config.toml
vocab_size = 37492
norm_eps = 1e-06
qk_norm = false
bias = "all"
optimizer = "adam_variant"
lr = 0.000719
beta2 = 0.95
decay_shape = "linear"
seq_len = 384
z_loss = 0.0001
Each number is 128 + 24 x the weight over the matrix's rms, rounded and kept within 0 to 255. Layers, rows and columns count from 0. Numbers have three digits each.

# layer 9 attention query, 576x576, rms 0.0242, rows 0-33, columns 480-575
152160137138131084126167127169115146121096120131123123144097120158083132151111160115129141137175150139110108117109149131126065135110144146109104126163088114143147094102131076140106099184139122148120120159121098146140128126154126149129103100156110115141151146084156085128093093125103154157
119129104165119143158150114161134116123102107154099164112158156140138137130127114166108107127153111133146137131129043144127098146150154148121118144105135120138145113148171108166103141146122110113123094117145155131104109093127113150098090146151134155135132134128116148087131127085117081139
121126113111120147120149135113079112126172137127114115123150125169181101129149152135106152109155123159152107146133115160132128142126152141118092122159088127109113155145141142117088159093131114124129112122097093095147122101116210113165160133144106139074161111106129156146121160102131119130
130139121133155099116130106103139116153124169181093164092085139112110135133111152109090159129141144105139115119157145117074131134145169119132121127154157158124080093142094139146151114155141130133092142106122098084141136150154135135123176142164093141070132117117174138108153088100142143129
126156141112136095130147162132122124135149123142159132133129113101108154189136153097135132153103119168108186099150108100138112124129102125108133150111128126140124146092095128163120126128133134135103141114135125056114086114097157117138133121120136093119071124117109161129163145111156142147
099091126167109143167131103119137129129104143120103146149135170154055088144135119170136139124136148117134148086123113050144060151109135115100094090089120099118141108169182124127114120107093143112115139113174159112167112148092130161174123099137145139106144092147152107126127108149138130069
115098081151161116102160093128121116110098105139175119087112128194107147121115139148066138125112157137172127122106147088094142121131131176133108133159120150126154123144141118146115100110102132116148112150130092125117106134119129128153118133138156118103149140130124167172151118139140126125
121120143095149123147120087109143111178091171087140105171159125155134120103174110099136112121153114180163135076140133094115223120123139143119129150113092130111163124107145151151129101117137148095143150162092167113116131113111107106089126101128125111129092156145167135153118129153133159133
090166139165137117146136080126112147118087133161148116102113093132131148142184121137108129110115170081125165127142114113138159101109148135139113093091163130061118113117117149173096179107089156091143111145111158142160156124073140149140136089128139103189118127161081191138125083088174125099
111107145157129135129156111150161113105138115140155110103113116096123158142140140152131145100123095157115112146137132143117146101109157126121107161127121154107122123144146158172164151144137140092107112153121055159126134085154091117137107137104108109143126141124096135159132113119145133130
111175113116133146112123140143115140092141152116161135130147128106162131108114132156110170146103129093107163148108093092115177118115095091080171122134156117090125055085113139099122154151162106151129114126132159133128112109116133136093124154116120126107140153151108160142119182104116126144
139142143168175116111108176115129111099147142134139122160101102123137102126100141096130126137125080118114125146154130115138133170122143098116085091121106123122122114143121128119128154102160151071143112132137072134150116116116157118162134149148144179168123095109122122118159157190115162133
144097092111111119110135150155130091125105152130112171111121146148113123152098141132155121139106153112138104083124158118134149126141125152177133127114129120128125127118096144127109143108110159125150149106117134144157087136167117149128110119128148111098116122114160128119173119151114132126
077188111113117124160150182152145153142085186117111140105146095091120117118142135171127116140093169142117116138135126105098111103101116107157109143165140110123175119143144072138123129096140116128141119184137115090108043136170140144158157107142157117103105159119143143144114112133114095174
135085147095113100114123155139133132117164119133142100217146141152154158109125134122147131125159096181149154179085093137132121150122147086135119116108128136168077085125136110130120153165131148129132136153119126116112184118123070136114128159111141128119183103114097135148158122135131124135
137151105121132126127162122147145113093092111132103128124156128151119064127156134107096135135098142123126129084150110163123137144102112149120160088116155127150129171122161121133157134158169154112120103117146115127116144101100092095109131076100124154146139145165135157112120138137113126104
120082119130122112142132132111114118100108157073151083066121161131132107178131131115098135172118136153119117133107127124180151146112102147095173123145177107180141130160098166096093141121113135121083112092106115068131130156107112136106124151108148155122110130084148174134096117136135105130
123120116118104102108099107120101129118124096094148155121116184119065121110183102127126175164128156115135167071136110118122135124102099139082113135150070130109101102152136130119114165133119130085162139114114119097100160124113136080105121113181130142084114168150122137113148156155172153151
124148120087121123144160133134179128068091146112107124119126141112081099136145109113122136116149102116170106112110082145150092104107150114177109121124133099124122138112094096131116076117149138152108108169111144145186111107133147107167125118127138152129133118115134170122138122091122125142
142091130119147147127166165097150130127107165113098110144156099134103133151113114094104178156118094157118129141048167121111091144162165109119097089145100151127157083128151091116133092151078101131110142091103155193122132124138100092161135154152124156119150143110151127127076142143134128095
089143125132141088123123131135110162122126155103102083101119145109132162124116140146135102176083181134104138100128131101155181099176148135188144102146119083151127125116125143130134149145154146123138129136147103120085169151146175093093140131108101136152130147092120104112112119139113121116
094096130117106117113133142139105129106141150128096123085118138131099152160119120127149162166136148102135090042141188124132106110157101116120118130144110143148116157123093095119185090108101135117160131074143137082128113129118154117121117134121141104156109101121098145096115136149138121094
124110134150080169142144168140149133094114130151109154160150146138117116108136113151144159131124147141133111149114115090129134145134087150193109147120177131128100114164136129085127164150144126107075144139149139117138110098157122137092097149175148141117119118106160113096142145157101146093
132155146172133166083121126131150091132098103137115137141118119093107130104149139099146139133131150131081150138155106164135109170135128102125095164136135164107115127084113106128129072165103115124139126152109125083162115126109161132115120051124125131118098145170119126111156148146089142105
121136101096164080121101094171079132114127122162111160121137117139140159142116141124137125138125142126124073180120102085136131160112103144128114123112165113144128162117131146122141146142145114161116123153142100142096095105108088113097152113093144112131136133105161101138109122100094155156
148087128120135114105177117165120122112114109129120193135117134127117095082128126127126171129116182119137121126125146139123133146143125143089118091121098153148112141124124117154126125137136098134088125146174102201102162113157129131132114116106095185173157126127115112103120133144112174080
091124138149104100122124182099075143101144116122108109170120131147132115127168148158133150159122124163089147128079152155122141126125104138160165116149094096158127117152077121154117126103147135122189099085150151177168196129095136125109124100156088124133117129093067160128160138137136101159
138184110169127121119140123164158124134164115113155108095132157141126122136094094145164080116136122151108148107108096154163121162117118109142128118127147130184107187130143133113129112121146107112115126095104161113130135109141156131150126076088134083102104132121105133165114134124149090148
125126091139121106107135140140157129127151124111068152145133125120138131154112172113141114123122136106135139105168126153101123109150124133098191115123142109134136143158097125146138115091134086142130134081106116142140126141110117095102127144093149123168131125125149136136136128137119164158
125131140109107113146106065154107149148109107150097127118112100140085113105072111125084138108108120170145144135142148145144111135133105092164143140114124107074137106100078135111132162157167115129139188117142133140113086175086122101154134171114144164151100129116105159111125136108149136161
119113114134108146102118070135123106131113129152088169127090117143161127121106150099163132107142134144135153131141088083096094112099098138135154144097147137100134111121137159135120125095135110132107124172145128096138114125127070125124111124120122120156133096132145118115126122162129128119
122098119140141141147142138170087146126125125114124112143116132112162150127110149151110107092124130140134123162107126131151172101134156116131146127134132122126121130140121096110115130122138156138108110110131099125103097123100138112117136164073163080137122076098105119105071117122166152160
107158122101125145165128128100133126147150124144125131081107119156144106121121164114169138139142173100119119119156125129170102167118109122161164120103084105192127152138094109102100111153090111103129126121108130108136157130131125152112127108106113145134125133126127129149123107122121120131
115068142137158147130110147138083115155114076115132109104135159135097144119142103098184116082146161083158133178129138108078161159143142167131128095136132143107129133120081148141174092096151142123129149138136134149086138159121114171135122103130145143122119169177107077089131126140123142130
# layer 9 attention key, 576x576, rms 0.023, rows 0-33, columns 480-575
088112172117092111107117133151079151145142126104116098115126121143089143130126136105129137122139166109092137157145111077170137168093138141143125116150111106086105082111145122136133125080112142167150126167138157150136159099150109147115090142161160098137134146122150084152149142142094087086
090122116119127137150112135147151089158107149076100165125107134135145069088113134168132153131135101124107138103116165138126101134129138173111129163178095159136114107145141123156107123108145169114166092132147151110164089129134107147141114137139151112118147138086113170070125117111100114131
098114140102153147122167112190116160137143139143127153110117180085151122132174142174152100125101098133099147104119148158134103152128098113149115116108113130157177150134126147115114131128176151109135132151138137172133079134123144147115082128132140083124144112131079089176163094156124128128
111112104135181091177139108124151107131135124148091169132123109157106117133133165132145127150166129117143151136127138196101121073146123108105124108119124107100077102090115126133074159154119125120149140111102145116158151151155151103132117146108121134110095124101164207122113119108120104132
110125178136157142107118176177130126105136133115159138083155116176132135128135122128149119133117146148152131107156116135141149108126133186157154132104122139129087147147115115149121115158112123119100154161104125146159120116116174123133136128097138113132124121116116128118129153154120154149
121104081125132148146099119200141110163118074089124139123161155113122174148098133176136137141119113120108169147140148111170106128134116142133104114090130185149098146144173124094154102132111104112126163099131130165121117112144054134122147098140131106121121087100134113112108112138134149135
116124112132156097152136124090181115097127125127158068104124132113128150138087122142122158122154124112105149107113164110134117124132119161181101100102145131116143143183100139109129147173120137131084113156101094127143131087141092122116137160136150134111111128090144130105100167123109098107
129173158126164106127155099131140096140132153142175116110123131136112100140145146115124128098131125160107106129113077131179191177158138110129147106094171118124156105133159123154085089156084086122123145113130114114148118125122176152117120164114153153106090148121122103141122135147095087090
145143128138192132134121104087152067104170065126098132090128110117137093135169131080155116125122153130084121119094133128127128116138149060109081099118125112147104131087159172142164168111122113129088085133128118124136134140138130091094137132140142144161146103122132096135111128125163127089
098112099128140104156139086139159066123138131151146120109093141066159154134152132105133123137139146109079176128124175140122101165139122130128110143125129158171120122165141140141143163099158190108117156136149134118129162105127160093123104139116134119118168164133147128131125135111130099134
104117108148147122115128122209146121155093136176114154129111153132123099105132116171126093104138125141183147121153129151127176123127125117124109121091082111090147150097072126128134117145150151111143190149126137153120130124127142130164137141118149167144164105170094117127106121120142131155
145201161163152142105133096112124147132117127144102122082123113129098139143140141146103147116141139150113148131161129086122126102100112117112124163105171129104130091122127135131126103135123132137163093118123173129162178146143112085098133147153142146168148086129156155062104144109059122125
102101121144107125135108130152132063105119122182113131102103126118130127149106103130140093135150185140121119146141126146146143152132150148166163123106128108109136113127143121111151128124136122125144159120129150135132112102117160091139135116131133123104139109119139127129145149153123095154
160122077099108116120100141077167172148138146135104160110176067111129139133108132132113159126096118138159131162117117146146123128161123070140127114118124124148163123103085147122143139138171116139161105147080149160140114160105085143187159123140131105059128163123166166118107123148135151143
165133143112132157133137128146127108147107133153131156176160121155123136140120128140120121143152106145134128094123101099128111137130130146118106167130092100137118106106166069171121111090106138095108101115083146110157134066121154096146109094118125105138135127118104184134147153095115144122
121107136105106134119198105111137110124113134118151170123109145144157154102139149095108086070097133139101140108154129155116169135097178087116156152123137178140145118131126136131142122136103145150116124080137122127069102199109107131139145121149133142114159114171134130078125160157121109122
146153140117112165141154099100103163114179128138166106142113151128121125120105123165132177126164080146072152095125131093151105134138123132125120148154161145110128069131092156092132144109123119142080076134157093150092117128129151113159102101093158141130070099150134143120088145092095134093
098111110103122092179134116137168130146155116104129094137123120141122146132142098099109154126138111112126095101121148124106144121119158139118150106135117170095129135128162089138122078138125110126114164178128125096144125117162143119134121140136103158089127166135089118085122176082127153122
140153119121123165133148123124136105124103080117163159132111113086132124115115130133084113125133152147125112097135083142124124108084128117098150123104046118120122120114135116147168096122119162120153132138090118114151147132116155129120143134109140103158170158149127131164178137153101095156
141119186132095093099144070110133194117138158118132104138138074124132146151134136128115136156080124142170116095127131138092079150078133149144130109152147123122115126136112113121093138138127100153151130142150118160122128131127135122122099137118147108146100145127097128119151127136091144126
163111158134178121154095143137051140123167132138137086129130070144120081146066130134151170125110128164130106119124127116149101108161186130147120130093125079125109132058127137137143161129127116112154105115102133118077129121083158165164087115085164118151135157076131142166124132144141161094
162123093134133086112116155141106125108149140167142109134117080155104119138135137134143151093138162132103131101080156143130126105108113175128144065102121154128100105135138113167144136132130079115112093135124155133143131078106167072132080109122143107122113143155105151151132133144137126077
128167124121134142173152140127148172111103117110140121135121102146161099133140129142122107061161091150148163126139120131151169111094120100156087142165154171110105076112157121105122125105107139113104126170134116107125087102130138203150153069156116073128118123113129145104104186164059114128
114144170117186163139102146132112127171097155155156139152114115101089091130178147112149125156138132139156084152121079135098138115110128129135138153070149073137112122147122129147108127130108101117154128064115143082132134135104143146113151083157190109130168139184152143148118117133095106167
137130110122132161109154171108134148128121110109121119116095097124109122117039112105184134133102120136165164172111166130129163118082098081094154123119146117114124143085131118124107127171175160132151154134128145186125146079132105153144164150147144160134122116108142165131151117119136093133
178114082131170090087145145182161136103119191165106086131103153144118113122117120152182166122141118121132150107146125166160142159133080161111135129114173140084117149110124116121152126108148104142140134131099125138110142125151075142123118133154097157132103107156126133103124132134110160102
174120153133137166112153152084076148147136136105128103130148127186162115149149152113160159105104062161129121103123152121126103093161101147166136165139178097145110154126080085146137138108132157158119104086105152164139102107117129133133155129148100147148142115155143124132130164134135165093
101148112104133146143158148130124147135120108144138093118129134131156153122091097133103120128135126164107132127104123128169129127102167146115146109172100100144096132131118126121133134147163148103143081112138167169149084177149154119145141116130150098111130119140083096140103174120117111122
117119129122147119113112122132102105099166112134050174114162152144128148172148176147108116163117154122171078126147132119108146141143145159128124132193118097103120141142130095143152145139155118153108164161105133133108119181132105095128157135196138083131112108124158138119130126138123128175
094167131120127139128121127126075150102149169103113138118126141130098119113118139139109136135129139150121131164113073112156081150128172159109093120125137124134135104119094135108154164093123082136124149113119137096096102134104173135178100118151108147150047151142116174147129187134180155137
138185134117115107081137132136159151097125128122127169157120124117104159153136153137126121127139123167065153089112152154113141109139083181128139158115051129070097118115145165143128091135135106146141163157123103127175155120087095138142123122135137144126125107153166135131137131111148151128
126133099142173095102127178146115105152169130116104096171126138121146099143106129139168166144112134103132126150171112126121128131172120136115115172170109096133123154175110136150127143147172162128160084155134106139109124106116097155101119138121133114161084118110141128128108129118122152117
058113144135123180106135120150154104154117100143130148144139149153151139135126099140126090122108166130133092107150140118132097128113170112126135087106091139138161154123177167150115094133131121113130148124117110130114139105101118179172124124125150115145144133160126092142153080099198146149
163077107124112147125123187118177123147159100110103096185157123127102105112166117126114129109134134095153058135129112081131123072143159079105120111147171126144118170082186126118120089100148120148097116146132134137119148133136118112121102119113120113157094116137120119075131103151118103119